Each number is 500 + 40 x the weight over its row's rms, rounded and kept within 0 to 999. Layers, rows and columns count from 0. Numbers have three digits each. The size before them is the row's rms in percent of the matrix's.

# down: layer 9 MLP down (transposed), 640x128, rms 0.0718, rows 426-478, columns 0-127
# up: layer 9 MLP up, 640x128, rms 0.072, rows 427-478, columns 0-127
down426 093:474499517503572526467522490435511487427544542461487416510481475515485481525494479500532465501496533526459468524483484505478504495420530478531486500558544507514591537517476408496513473502530546421478515516524520543469532500487496562558502535458525468433524538407506516521407570552455523504487440481521477512518482430480470486520528448454573488541542456499481561458385510446599449455528
up427 093:449556522483454521477522536515511495495508467575493482481531498550552445436546459497543522460515505479554525418520588521466532480502489414553403472486476467433567488515544477523436466451456516505497487531480522551438463515621421556481462477534421493476519580491483529543491484485464484524519470443417565511511494449441512531510501533533516507554450563489484450493479452502498505522499
down427 108:531459547484457419499484561489453468450488448527390571492437448412471452543484517571481506548441471471519506498506554489475522463520458597511507493478488543533542516491531448475496535495552516517532491504533507476439451591530509569537474533501544574449453459428516470481497494521507558469500520455479584468457515536524534469463455550526550537456494504500431452541535502537476454530514
up428 102:512488410509512449468488475480550482586536488397503521495482513498548494447518438581536425513569496564550596468461564486474499493509489484494488514482520472452479509502504549464516459522479488456471520466480495491626550488484447448475527544541575523526512512489536599559561471504510548478452526488523452524512486505468541507528510567518475500543549471511515489407480499459465556464438
down428 105:492522474470462543531512520451576448521459530508520525475529502433527478439472456552591358413510484472584480527497486504457566511420513524536481495435471553445485461475474489513479520478469573460532461465521465490469546492450529473485441548514486474500468434501469511515583554468497509439460489458487570587547537496500523519510504464488507526451487528500417488508492474498450515449538
up429 101:495527467494561530614559505527465437524489545560483464460464469483499487543529481531423516433468499514478565481550531567462509499479454499470463508556523494570555496491492459532463465495547489437557495485555476530527482529489462471440487565481490515437386524552499499520502485521536516524524523510474546544513431540478478574605486462539479524490538569569436551477544469544541513529476
down429 104:469481454454495541572488418509478495476501532446492504474486485512491434508557503503515541529515432561525485479560459625484533494469465500555556494548483508531560465471556570506494567531496548457518488526541495435528539559440504515428490493500496543487483485483492509455478463565509582534449540447453548455493438487561463506473533554492533412468499512553537498504461528563581570508509
up430 096:538527503489535448436485507612542491504458482461521576510499391483472539497532508462485448509524457556480480585435503512499540426455547429520514504507512492545470477488416469546567591561519488517513478528514542514495465514541544494500467534547451490482534436488522492515434471484426486485520441495459501506460511519512550478480527428545458472562522512523479461464441451447448440428509
down430 099:507459450530554498478526524432534497499495520440444454481486496459468555525487437496432459520501512437479523488469460476553483444559574484506462489527527495506527401482461502566489521455533533605533537590479498463494491515485533517551532506527512538541484456498472551532510474478452550471488457487467551524449515487497508519404498499504521530473419480517413473422516575470498566433405
up431 107:506547476484462592475520561508519455483508510478561499582501524599505461551553482381517485476494516474517516566506461567500400519512530491510509501539529434510490521513532408450526460537534467456420489477523507522478544517485525468395505504522484459483497508541527554500482482549499432510496469525552535524513505502486489500426493458579515547434527489488432542447464550445536438488473
down431 108:483530612461476539451499492458519471482469460482562400557496496502500565574502512490532562503453525511530445481474525565494480520432470451522513436516538485531559509504587546548508439471467467509531460568396454481461463522517524518515495485549443530467476474445539509527483444538507542507477584603505497550484519510541498529501507477567522537459464468497529519542495557474493437549528
up432 110:456554480489521525526475467476505495503469430506521476529481546589512502476515504484523498435502501571509486468484562552562497469533589533486414427567474448491517549511565382537519437416427494458473474539498569462487502519544507532477533493491445439522522525458447556467483506451529496501492408514539518529473500501493557538523511489493515534450542416498470511559503538478462422534514
down432 124:494547539478474486527544508481476488493452562512518502530486438541526403453472528518451516549455430484474486464472480458488499504472433439527433455613576560496472492444500468426548537492484463477468492505503539497492450527473479576552505427570459597475441511460515522513481562488494529501500481476495517563487552406534402514454449501518524524483509507549453520509539452506451476526495
up433 109:489463446454459427531531496523421469473504442558482472481469588447554470577457496490476455423519502533521478483518509431465545487523513463462502558478553439515477499536458474625484547484443449497544527512503526448530447484526486504484494574504524504499458430459477488535526500584470500549509434440500544543484499509541423503509527418482496465547522565505503412485485506453522490535480
down433 109:526523422485484469518486453461528410412528533456516431525477550537454425440549469471517511505569483449497560583511565477450527576471434489545505463543537472448520553488520454501468482473483554506500541530483589472539525482503489580487484466542525456450568481513519539473512493501423505418566523505511521505560510529502533489430517502516531487525527529483537524550491529494520465451583
up434 065:527470499474484508526471565506460527472437515548530576475511531526383469598490504495497507543434480501441467581517438517460537552505503473479527538487504485522460564516482529525506508528485617510472494427529517492519466480471470501487486529458533508536467493475491369421443450498436556435437519557518558499489488476492549506487444502489481559488495559546478533451522434488480457525490
down434 062:496523457521494542459613530459545552464569492569493506483465523420475530513525483472491464475499420524482489475566508552497491500463512476577499490497445436495449511530513465519596429500541452495502506491529440528504533484535495543527512484537550441488502499485403451491469557508493495521510436586485482562509522398401491456511457487533556470450547511465485535508448520543515530506563
up435 105:541489446470517487470471430481519513539425500487420467605509452428456486525483501517468553526454415492525476537485494476440454533557537497517534584469559429470494468461500498427496452512447424501493537538542519499536516504565494493505533510484457474484542412441518455455538577545510447544492483492524369529530501467521509433494531489461535502542482486479543494481500513533460531549499
down435 106:517483489469504499527469486524460437462496502507529500532487439469504463539515520494500566474469580494442562452530475425505494512524543520527549526521496508555530581437492440530479553548511501490476527443554536542475512422524470458446499533521473568521484413432519485493555479482481464524503455451519561440513516618480461526512525560502559470498457502471495493592510406484606489471464
up436 108:394509496447513534531471461452505434541466511426486499474443431497501470565492472544492518502461571485498505436496560523483546447535449497487556488429544514562474499509430521451497447486498443524560479523495496514555514560522527420528431586547529447552525530485549542536570534470538521390482508482516494558534477500482534525481514542545545548509451482535461551472509511523493533555487
down436 104:541421529498470510494520505600553510477532486452517507485511429587488522449509500476524509539524474499447510523542393536506444462512537571480536499501468513525558489532537517506528501574481541566482567494540520475479480456521605521525523435565538519425502596519493544534501447498459538551486519444558493445448502489546503469488520457527533532591455509565536531545473469497464521507531
up437 116:475423512510484530479439598484483468525528503419538496473574501580495434479531504498523491488507534565422540471468532553549513473537507500478497536507454571487552434467522386515405468510581539437501504506469452473491470509460511461435474489476555517509465534515487468495485464463439466544536468472542514538462541488484503404531494473519534492494576462482507445518504434503551446510457
down437 107:456522539524443593467479433489460476486567517471571543544555486585507502462545585521468506501457547511443484548499563543526448521519420563430483552478496530536484432509560504488512531483460476464481474489458523507529517499456600494490548534460483512481545561529546510495494537477347483462488447484466548469491527522447539506518554522502465472532493503522455489535520512450527524538487
up438 095:438498510509558451483511494529528416451520480487468467541452624534486545417494483477462547526574481513580511425510479427509483464570492481478507510448564416478554434550476551508499511426534548474538488535431476489557469505503471494475479540530474480468495403450558507443444458479474503448479483530538555455450466490474494480488490503478506497447522464498505547474507443502557533464487
down438 088:536506567519493484574534465551441479488500510478553489480531540588456473470551481536501477532428454484607469519450466436473529525512509544430395510524464530453464516487494528540515584492524520556481515438417447498455522495509552479486471483536480449482549575497499433528481536498470475511457494487509489413480524541475439487455456528532458473572513562480512499469477528542473481590487
up439 110:524539450464563439561516510514464436540503464480523461513544497507550517515523505535486540475491538565505488442448513548494473464509506583465581479489539459517462510519543524483446527412539456531431435526459442605489470498451506503506505542538525535464468488510500491468493497585526540536540489448503427460569477449428498528488494429488486528491491470521534497475542442595486581582492
down439 112:539483551579495461443546477486465505413546476536544498496539531536596540496505430546476492527413464458500471523563475566486521520497483454541512479544440475452563457411486514508496507542456522472483514501516547479507480535465538520509482488496510480520527523554502530502498491563457470447490531507429495463554545490517435480444531462470532460615518417524502426454503442563440484489444
up440 107:441500496463477479562492525513495534495473551536433456456529396509522435466595534481489525515517446505547514466457497457442480474565496495490431477577484510487464472484418476467602526438444527463526449492477463487512465471450401528505472453506496456566478466545444449470509494497523562452508536471473491475508432477546595561565513484535518499465488449437519525498461508477519484508479
down440 115:460497476495497510556488522473501511541559543511492506472479501531555479517544521464487483522546472481491468534417563589448475449435455502483504494477547448498479522521470439533499514435579513467525458541473563551490503478500509463515494586491420559523525446529548470552475461451547465507514524496545453514449418501535563490539600466442490548466405458437557544493559516481544471495447
up441 104:466585514464456476530534483497567476442462492492454508547509482571546478519512539358547539511542549529528508469455443443536508518536516448491477498452440437467530537459424471473483509482538417436485392449475506540475476518505439469491510523476498438495403439480497498482495537499508515494483516434512480506550474432494490494471492455486471473408502514451519483487479533523463431542516
down441 097:493534521520448532478500403543527545486475517478563451467541445515512614557488527390537490428545484523506438508518527478426499456438459507487549480483447562464523522459501526526531463494502454484450388472524511515442513472557455492478504487507494473435438566477547472496519538514545510489538449422502517456497552496509484506449522510465557547515463481423562474453520525470516526518544
up442 106:538505465544486537558514536456491557511537588481428536575510538523511540514472469510494567392443471464476510580470502491475470514546526451463545522545495495569515434478501469519527499543519599502467485512487489506526467544530486571475527574468548512494447474439506498512460487549497535530516537481566486455442497555484489473526494574396517530573470529473489561494553498451515440489563
down442 110:531513494460492508528483531478442504455526494523519446562455583484494539518465483453502567573462521458484494531576397521464518505501460482590524507512522529465484515484478474456490485453540537554476547488466446536490408498466468546471554463555489536514515496471592493477512568411493567566520548483466513488395428487523523521472497474478560525553523440560498510444552474523487486497555
up443 107:496530444497522581548510484554483509595508564496476473466555490436502552561588525502460423518453536461460509478472469583492570493492544538443520586520535485533507463435554546520521491506508526503516511483554476483476443537518452482548560480487499430578513460554540464489474463487512481415504451542497509515495478483526501529477456543501512557453576580523544522489544508472504432434492
down443 107:436468481507467506500531571518514485504396501470482461485509580528407559472553457502493525469534461498419400494462497475535621572523518515568495477486425497534485473488511559523501501549521509439500555503520506554478528468441498487520511516460559516529458511463551446493481483446529528491562453482523470517520501494464457492485544550402440477466549531470518477483474546516506470597488
up444 111:466473513471552511473522533558482568554494446490441503457480490457628554499544512509559536468503470573473500498515530514495512512550510486525514539426524466536497526533505473615516434544565493492561506478508588569499535521572463435478504530518449526447560548535503524508436461525436474532508506477531476510480427513506574567511517506545500468456511523481492534583499557478521445462531
down444 112:462551553477524444488531518485522520596497554556449522509529472425476514520506493563497575512478457533534548517524579429497515523534506570458505499474443472471518546493515473499472441545438505486471475439446474521456511503415507560557531546440523528473537612512505503497471506538527522544478497513477533538489490527510519512549413507525552450429441466571445500486492484544546533469589
up445 109:511522543518519513572478440591473504509510485474424504480507459573532595522484549458481478593512533501522566582402494548530501472504491482484483537465562491468563490506483480465496540527455490515505544499529539487526533503484481473572548541522515491517589512557552465457482523555551523507438445573507473515475448511559518493488493478573461517440426481428485503548511519433503571535509
down445 111:520497562520433546436436506502504432505528444509433462493566445539470467451487506484460538477526510472538510509572490484522500407512564573486529463513528457529522442544552532480524486502513525588521499538534543517478500470442484508446455558492524509384577527477504504486516551515519573475550462556432499488504467469569497486529407483538479436474491461491494501449518558491546573513489
up446 106:486514465492508487480525600500464575469522501528516471504503465548572553498542511596488512464493498577461492490498469557453427559502511487511447506469534517537504538578482497546469494487490509531577517491470442471495505518557391442570483524489562468503504485453442505494572467533472493496498507454514487487526570532470505555437523506571547502545478518449453559444432503581517557513573
down446 105:427469494530447487440477467441489464486466550556479487555497459496533498529506485499508442515463513535485468519487471508553531470554491443578485462506542537529470465527547559496557511481505570503583456523508476486531501497515482538478456545467549556547481462490554542476535522527521517483535554492523575554437515535582485466431522542459509399552542491536480517515523468591457544394581
up447 118:503561524481496443424418440508440517506536550536446467491558513436520521492559526465504549450542482534459567489444461581452541536526468451492507479461513559488465458445490521465485580510452513484405503523533476487545586437550442555450464468522506505530475475506539557508510466541487475451478483472519556534483463458441506537508474460523493471481555498448464490483563477483580432467475
down447 103:519574524464549547506539483532478424539511535556461523530512488509535501490523506503477476574490485527493615465511479475515466438513468502559526450531529505401472505422471546523537470521455501510360539439492478488565506445470454494478504492480508495504479478512505511488496527360476454531496529514467496555524429505476486509469475523513536418439536512458516412490505492558506435524460
up448 098:513572469527545492501499514580487494511535528455475529506479444452516521478475469574426560525524452512535545483453483440457538516436508507443453535522543459547515509473526452534476559497489464482627479496460485468534502486517547459479554475466558443483419492464516469554495421515497463492456455521512634506476551483526444539437468537463484490473451460563476487532551490507505572485500
down448 095:534490487515470436421483495580541535495434499552525528477533455574492479483546545461435447567543507410538582439481519502532509545513524505517478492466546533529502502515457485471470566531488440533513561495497503503477556476506528579456512542428475476567465508549503455437528496466494506501511436489487395498489530460530487557534495479489472553600493512561459533587477528487496433484502
up449 094:585620502422462440467470494531492547443503479510503513382544530563533457457500544514495542493541489471506516443495497514478510482477528420463487554521496530557459447585553508514529515485457525503532502468587519457525525503516495479514486452460584450498496445478538443538476504510521519480559518499566530541495496484566487463490503544483533435479542469556568456509454516472550573552511
down449 094:486539429539407539495584589468511571558497423538450539517542487506489510545492442507504513489477507507537455491483499496552478532511531570479514491528519498529452476576494494466412493527562530545473521546512491485596509487561475539555509517519541493545536490467539527486517495521540499527483537528500491484490594553494445486516487506508547540436506480634524498475544485432540560583489
up450 099:524519389555475495481471538543505479581497500548436489488506476505480392544511513512498463488482533415453522468510471516522504459503507481475472521584581485462554522370516529571517477448494491447507505532467485460560460517552470500488497501463435505534530480485474449431512543486489500435521453557548573490535520534398515526552496453506480512569535549529481495483511532470494494426502
down450 100:458548504461489608535525463502535503436526516487450554532528489465492530523545542529515509552556489454402531487518516467468468488529495557560447500597508447535560492471475455550439463471513458479558453545381528472468542480520507486454511575499468556488455539520523505498529486459498476521599502594555484536538475539494491514538507563513442471521445495504521496465514518464555517525550
up451 105:601496493526513555486439544546492507521449495461546498520448466553534575517492506491488517463502455513516529507556500519521565453453491436463430560462502447530555491627510542536468509474512482514535564534522526469496534517589427448495557520574442527451472578490485503499537430539504452518514498440532518476517463573436454511545495542431527480472497521511511540511484492552527565477489
down451 111:396447565466500522551451493468529490522503476448510533475530443396487541487467572501552475501541566473525505460501506504515505501504476515452525493502447454543443477539556507454511502475468544470521462534512584464483501458498478537526550621505493533476526416464493507490443536500460450513497497571379524523519441501570528541527518499541446502467497517495511434564514474486436491543442
up452 088:521505551511497417503526509504460504490441542556525413477553522444460519462515455495462457442505482592428489468500400561565522461455480491501522468496558486460459559440520546558468423469494528495495564488483495457493534497534465542464501477505561515534491533489483532480573468514528475503572513518476444482476490497585434439416490553510507475493554553543478465467574449486470533500457
down452 097:457528482511463434456523535455434475555501579479469533514571500552493487568479450525532452486424518506498523487442528517421493481526575580419524442463567542530453506517434447558514526472484495514499484601460479525553504494457476468487423483469521489433443510499413459475478498499548516470542502505563471480550528501570474507450470522531556456503494506418527510518520486530466536465529
up453 126:506501517515480439516470483528553515501554377595479518532518387515462503453494545450486486503508522459490522486494436538457463487491553462506478491419536479486493496448530454476527437517543474487502512507481527519414498516558465458452531512510517377476451547399499548497510528527449467453481496525512493481488451490471539407483524457558547519503431502555542498568506489453531518447504
down453 130:510459520505565449537547437467476495464526521555509426537454514467554490452469501454470461463515484549555443467514529489470492504419495503536547496511498487541468508437520495607451516551531509590506500513503510486474506494519504537484548562544513401501506518540495547618499449467551591402505521519520531571495513514440477524467592458536496485473539460504499550513534445494492519445502
up454 079:510484535441520524579537496435514512494496521484492479507518436482440446458541457454567550433485537612415520506506499481511471451431471488485474522514532487476535501520512464463533504465502482582470552486474490557454470528568448544473472492509536483569430477520432480492487504530527464556535416453504430414501508487505469481529499504480539494538474548471437399542526512552485465567551
down454 082:466526541374493414497445478504578505603440465530468491493500465475498468508497513507581490516463514539526481529526543457485564554504536543433569531552525545494551494501505516494518490525446508468508557504534562516493503537510443473434509492442423490524486435507538521487532520512517505501516464513489579439598478523516461502545468552493554518469508467504463493478443522443516421407535
up455 109:503538558533487502473467530561443404417453474524462479483540539493545444429480461560456510469510517504504407508450548513559528439474497499526507536433542397425533515478540480477508472498526539441518509541485532493465518441455554504506483504483597524469468480474543474443557416483473485520475507555451429480538489499454522518526531481545496502521507581478507501505534441516485586509545
down455 109:496510490534467532416549578465465424489549492431528501578536466510471503479492458483518466549522426571487443473497530468511475565556495478576506498473483415510482503578551505492535508508505532487568559553478579435477477510411518576514473488519455501451534557506466453573528479509498473513451500556515546476457448501479504415462522486526501528528485483480473563505485496503531547549583
up456 102:564480458484504530527476542506480485524487431525483498473492504539533601469595479445493512432495553526513434543478494533448517471528558490522394519468454483461508551473511486514570530422518468482475514530528468550512542460539503504487550512482524498489503490497433509520379478494431449576492533467575492517466497484469455473514461489449589542541513524451493472566445506577481563456515
down456 102:460457590437459522557381481488469452454513475525581484457489455506462494506493471503507502497566460470458395549496573548532479449523457515510547539523482471496438507527486499525483517492482566482461483468537524603509424466523454486489538443495439551455458482479523515506460519461521494449572486450534536466515451488563498542540407522488523545485490510504545490565496513429486493458479
up457 098:531507520518458445570580563504472579497541536485482468490488535446540443498525508492514553491500568536463559431498526536533486433470481498495490511490472509441488465542482499441491429471499480483460521542483502449522395524428570388532529494510495455502447599557493511548454486506466491489545511537512534508501502462494465504506449513505558534520537472500406558477465519557554511598506
down457 114:526488459488477481541506494522445528568477538519490557552520431433510445478495496540516499490468548450497556498480507531436493526465415501482536451482470481519502454561536525537471491428473489447539522458450571492521457511397555498521572481457404514484468582535564446491488544462530517479539472554491583558443534493576529551421549504529520491497476476490505555489518492572523539475474
up458 106:473547516510487514523513502542445420542494512550560525504476562555498483490525451472447614566550519519522497459469588486516473474550495462486422490431567499505547554497511482445492482518455445479592462583519544570493490554449580505527493511508419496494559491502471443524490513515482568517514480561516489429588473530474504493505523547505482515506481549532454558514553503521477441524480
down458 117:535528556517516485489469559470497504494543508547533545467507515513481527562536538520512444505471581497512494471512511514513510515583440524597476451579499469493507420511520524427554471555441539536508461554436555469545499448453478511451558449462445530507567425495517537499472482424496502490547567524530483564432468495528548526486557491562448467479518564492560428548515526509455519460504
up459 076:454446500472475553526551476553466519527560531460511485423492529511470517463516485512543477523583524494502574417479558495478490458517562480459455457500530505539508460467491534540412582575486504549526457505521529455534534502522500527543559538537493532504438483504513527521441463516469437430510480423479488552563501487451532461508469504462576480499506426545549487511481389514582548466525
down459 079:450481488474490548487503509466495431485501489509538523361515545474558546445547547505519555510500539493496424554488470527502541506495501495442464515531597470533532589476489467472519530500552461499449552562563503479504529559483538469554525475480586477527522426467436454485512463485473478503495497543515494520448546588494431480477485476475565512378469482442469494499472531554488528505515
up460 093:535526462488522545441548484527467498461451457536559482445520551479455463463530450482454564443498528539452529475579534455500445471491427463487550453532453534480539524496523471456471488481444473475506486517438490447474474476552511511433465521560489480575459578495499485506527522530430506577468444583552475501518385491531538542460477421488498488521536462498506528518478587436484542487496
down460 090:530531458515526473525604526505543442450502512552483489518490561451517593500513416523558486479516433484484552486511473436507510540514489483499553578523435507437543589551502517523518499549546458488540507507439454475425457468482533434537523552543512506497547501481532498506538466507479496555478526519573510469490412521436572513495496474505442504526454501467582494449543500440540583497476
up461 092:510554500501520494519451467500486483590517490531526461564407495449474551486493527514565450482491469521474509527457445531574480561503444459462499446541479513471532534507490498505492546507541459462516513460535531460496490612482487470544540473527564554553464423475515392514491536520438518528521464485572471466554434530498481544467451574534432513508491523580542458494443470487560542521458
down461 086:493498514508470448536511487435451529515597402476492534429567446398460456533447457495522491488521513582505504490460442465517469486521499463502454532468471490519529450529501439440449504452493510472479457568430499527453411510550518495520578462482489488514461478446484463471518527453477542531527524472508469551551509520421536482549466498458538545444501490438464440532517489447495466463427
up462 093:391458518573507479461478520489532463472451499549500476521414546528561489484498487482534530448531512468436554583427461489597532520477477496557521549533498576439512553452471544522431486508504469533452616457518575518528514522421525480440509440508532457513503519576507497525453497515500561543517498478498452531550580493488510539496484533516526545459520519472493482551538516518527492482484
down462 088:530525536420524500489486472419480499609543496581595523549555478460537519497488446587563518539539579505454572448544544438510530534479473531498473444562430495571483507533517534545458472542497477508468463555467467504504488531561487550555481516499474562524487493480527504494542491491516510458490498538508523531494560533538492482532488529557519469579415445540496519541561511522460477456502
up463 101:588476529479470516438507534512506531553510501454545458500532507566550473465585565520501491543499510523485501422492531530523510437529567442471445481500521521579481473471517507432517440474516504549454473468493544537447493540428428436573508486538471531501499532409440466494513462486432530505490543455472513515449481508545499447449545517499580572497570453442490525513488539464521489467422
down463 095:515507487556451582573476504470439500537420516490557537545502575438502503566548478473517513530549496537598475533443507467592500536481536448496530541564556556526483531507517545493474522482543470520504555467514484463505511471473449493479524527435491495530472447485560463472493582503502492548498456504488496489448447520554571497539485508483510505547527589513387501545443471545536434497480
up464 097:499463536449499532496487489494499460492410475563450523527451484488533577539553575472487543471536504524550544433468496469515458520502551494501522498466544555427559480485475515557535577537541516480506514448470494557495483507487438362470531503498488546435500466493520487413488496493482495494565550575519511520457456538576482490593481541456521508510497499481544577447468484496502416491465
down464 095:502478560521459473534474538503451491459524479512574586463586484483488481510453565497523514486606481460494491507498404482549495510572509510486512504472486502487522446508597491450568478537548509479473512558487452448468454521504523490508460504505462529529474505444421523576490498469458474430543559452509457523494551459579456517521582476507512518511566495424446533467448466496419502508541
up465 087:568523548451449528486493434479527444506431479489497500492496497523519414406522492465594561488452478415470478480536533524554474486431476471497529517513500385573508498556563512504480510453489523500510462563478484594506478487508497425537446560487531565524475511497377427460493518512485509458529479507445511509511502470490496516505540476471453493489479424555518548520510508509546490550472
down465 085:498491502495527603408568499495531475491492519509510472434488487455502498506514390454448530465451536462519428533475526530488453512519515440509532492411501543529537510561533472576418590566498532454529466455547510467511482578473429543510480527527432483466497537535579479509496513532545556498483455463535520488469524493519480469483518459469499449515507499586445444540513546494498471432522
up466 096:557489479474585412501532505488462509521506457500532520546485501460519441536526509516510513508422472488527570565446525482472480525444437493499573421526467411513450515491586464547452480510518498538517476589462481500478536518544508438508559549517534466521470482494476566464507504495450536497522506422577492503548551510491415468497474449523473509485523405488501562586490480466510518474423
down466 095:476464501511454492417569524495472506469550453550435475516461507569449491457565464499502500486467455512539475526538513485482554491458580470466514406492545560445515548486552501432533441510524484580505521441468511506414524415487557467518560514479447535523477499536531527526558557412463537473468576505518531486410460516508483487484497481513545486476470494481563479534472544474437510443513
up467 121:552550517447540533458496475520455448461478531460430474473538503604533448535541541479453560517531531500522493540516515576491539548492429477502442480482534522496509499484497440401553392531481510450519575577457470521501564485513459544516467491491456450539550513470531541475463471534447466475497419489525470498494518549538604505508491479486490400532519530491480501560503512482474467451486
down467 100:533511520479480543518539504532535515481492438471490535484555521499565473521467568482452491456478470498544463513413517472405461506481502518444480536504527492448542539520427492469492512447465494541489541514450474566480525524594449518484514383462469556441529520557499523443451475548431502504467535523496552506474551536493500498484418491531515408516563459521531519491568406563534494499441
up468 110:456543539635544539502556512489546510525501512475471455489576542516501518557564525561512507509491494486547519464453502507540530476508546507532531535530544449536568405475511537503472482486478513501500492537552515476530536514496478477438436485533481457546518564471471444529485460511618480513560436530563472485533558500422553497540541528491440552537555544485522449478410455532480517476518
down468 106:460523465520549520495532422561498471584517479522518494481425535535488428502451502514554550581538518515447532507540450482542506556459445561520497556565540441509502468474503471492516569486396457491502524482499572422487464449484541482502516488451433477464501531575490458488487538430512450471488434490570484448465507531470499523513588533495542439522463529535511456414527528491527516482499
up469 085:576516560449458565572474504571419590483493499532498502540514467564526475497470443571425486520494561440555502492507559510503509526523495488516477495547501557462530467561535501487534499567504545429602493531473445493535520511493502498515397519460534554498466453530526503502508462560503442473500552593550516510455473465521460516480511467520450505508480514455520431436463496550549480475521
down469 100:476569508497490491506433501561459535522457482573577534534546506548502488508402540539496501543520435504479514505519495479495476540515538556437597494521531590518496464519528548522481505526501518471556476398470473571462482535461470560527469486459455462442526513582509488421499587518503481576530531543500541450501483474498450521500519561502438516508460492489465390524502485463447491477497
up470 095:472480429403416521538442508528515490473536504506486483515545525483480510489513566434521506486479506486496516518443535528496474524505394514530507433520534530535477542476482506477522583555519499552542500446470572520516552498444495527465472540469474478438478562542495414492468482533516468479439454553583414466532497531541439549463473530458479468583498537588437504484493432496496552482473
down470 088:476508511472546471537531577493435472443522481497508522570485469453455478483491457461494524486511432499448449579456540502485413419466483489474477497468484448511429515462505496434561519464504500568496541537462510553514519524526430492439453532456531551499486541582452581500521486498459541575412514499544483463569508540505526481512463510422511478551494473579569529498501503557466555487534
up471 098:449447516497466429460482526452481480499465471500507458491459530421460498535529503510419493551545552520510582500516548502450549489520563465469534424504535531519488484505405542561490519477446521512443522519515505552575496614464453462515507510552567530537523535564487519409501508529465513510468484416538456531479514482560560593489482475478529480528547532487531509445458501497514491579506
down471 096:468511466523472505492504480553517609504537514428529557527451453503491538478463530499418429462603516492414536548510577468455490506476463468505470499526473413549382491488459476520517541510464448519547488546553520491518558559512500492452439476570515521462470494504553518547460509435507494556479462527529474511451405510496499517505527512505505540448532553528496479515524524487542435536557
up472 085:576460502446524456583526528530534563499472498506481434426491508526476468464484515463506525495478523425424512496484538451546504519478530501504527509453459464508446392500486484472487480539515518536463543496478513541528502511490563533425571497463546485440508509504447510547534552513491573546568525525455509582488452514526486458530495621471506452582494512449481549475509497552544511602529
down472 093:596515481506498458531485549467377504518523481531426510512542464474506547532541538461547505538434489403484476471478454517513497473513564494538531480510507506480419456486471419459461487451483539491465560416474522573516539497473461497441517473496477507502567463463533527581536477477586531490501466540484581514459462527512504507475518519479513485551487439510470536486502462561522592568468
up473 094:478529491455509545513437506455491465532527535495522502529571490571488575515546569452460482493501478537513538514544469482517437460518435468465526545501530524430551460482499522517513513525547439419531546487499497514486529532519498548451473521531480463532446539518463459496469440443569546507558479538472568553511463477475527571481494553499578566570438453374459485566504537555533508495527
down473 094:502423465454525456538488511543517552464570468501449519563553539522508475570481527530466550537410474525439491509498528439473526457495539458482502476493541491488490536445576492414437558476521465461485503553521491437500537505530494446567451479508466524506472535388526476487541538484576516409519484480477557538559568491483501492426526520467470530470464507421526481496538545513469545450477
up474 106:494530577485555519477526481515491540445442468474486464483527511453542490437487523476568509431544498496538485484509508432501553483452583476527506554443516528498516439482550548425394533522498488521484463547424505452522536502523550462583494516580485444469385494415528498491413491540535531510546503498493455526491516602487500482500477511450538525445526495495480521525519510423517468488496
down474 103:499497511540528516621534475524500524517585474470517500480482523475466480481564527506563522530488498435475453541422493480576507597486505510518450549436448482478517452555526490510535476480512475508568549553478509535457480571476479446465476482526496467502437515494522554494547462559510446533485517564546475533476545503550444533600502510523438499433572533525506433603534513480489537491519
up475 104:478469510398522529450513541457481478534442574424484491509571414555552534501450472479472540478537513473424486458533517481505563488530535439469511443526470467474514482435465484563504492509509461483523540527418504511452407514523515474437514462525577479511470523532507539528494490498463521562472576464524548489487442445528518479457449440410450443527456541491448459557522471511508493490482
down475 101:590430524560490509496450498529564491461466485533481538577531538495476544481546491519465502506479502447463479555497536467451492485491515550546513527536454578539492418422455436533599495537483404452434468510453510548503428521535509571489470531518535465465485452522530562436517504485514441483485518446489481505475479455492477494497438493492546456531502469508416548447461510548494549509570
up476 103:527484446466480454487530440485545465550530526480477546501485523448512503506514526527416536538525497506431451497444619528478499580549526471541475565483558496508478487506464465471433486566440510493500519536486535476425470470449539488531467476576490390462510540471455430379520525460472522479467448503481487546516528524485456453525492524492564539502471552524494540531415550478509507467509
down476 110:499444547502461444561523438469485469433564594492529507520491508506503486405534446498508548509558496544471477448519542518462560445558483455499471485498504605489453548527499508501528477462476522492463549527504460492518546534517505433489469519554460519451495455491609460384501547532482477564530526511469471453550486487489484522460493490517475530414480438490525512494534437459521558569538
up477 104:485529460501486537455451490469458503515503519551562459516497467550523526458544454580476528446541471513458531566444462560481524435500476475491493506543533513519516488456524519414549502524530548510490470582508494465416454476565447538448444460513528475527551522475456526575549485532463455516497481507488522493474495466451531576577475462442569486533520568487547423514565520504443520402525
down477 098:450586476551489527459543545531480491522448513539497469488471487530540499570434488506505473495517505473565522496465504499444459541444522490431457478489486544476508474520493514510437526478570500520501473518498578479471489455454493515452520510456508589561590521473481504499444468443509440527538538603464543498556465450494507490458521481500515450451479463538466411498544462505428613404491
up478 092:550535497541553501507476441565535436508534495586545436526549479546556500558578526527458488522538476443484501542548545452523434475464559457478429538449488532530474532511502453494493512571466405488531526471486514496540490519513545546525523482576529455536474456459456579487556515448492563563466429536523540510452505539489490437461478496501517558525450472474479513504448506552438549483536
down478 098:511513558477502426569482487458552554430494542505581576538528480499505541440532463516533510524510517439445481452500553508518480511491478491516464522496511514458478534533538514493528479492485485571487546563468463540469495614546591492532500479523495509577518391510470490500600510457492500500492511464493537605441449553484528555543492548483528502528556455471553514548431517462512523454506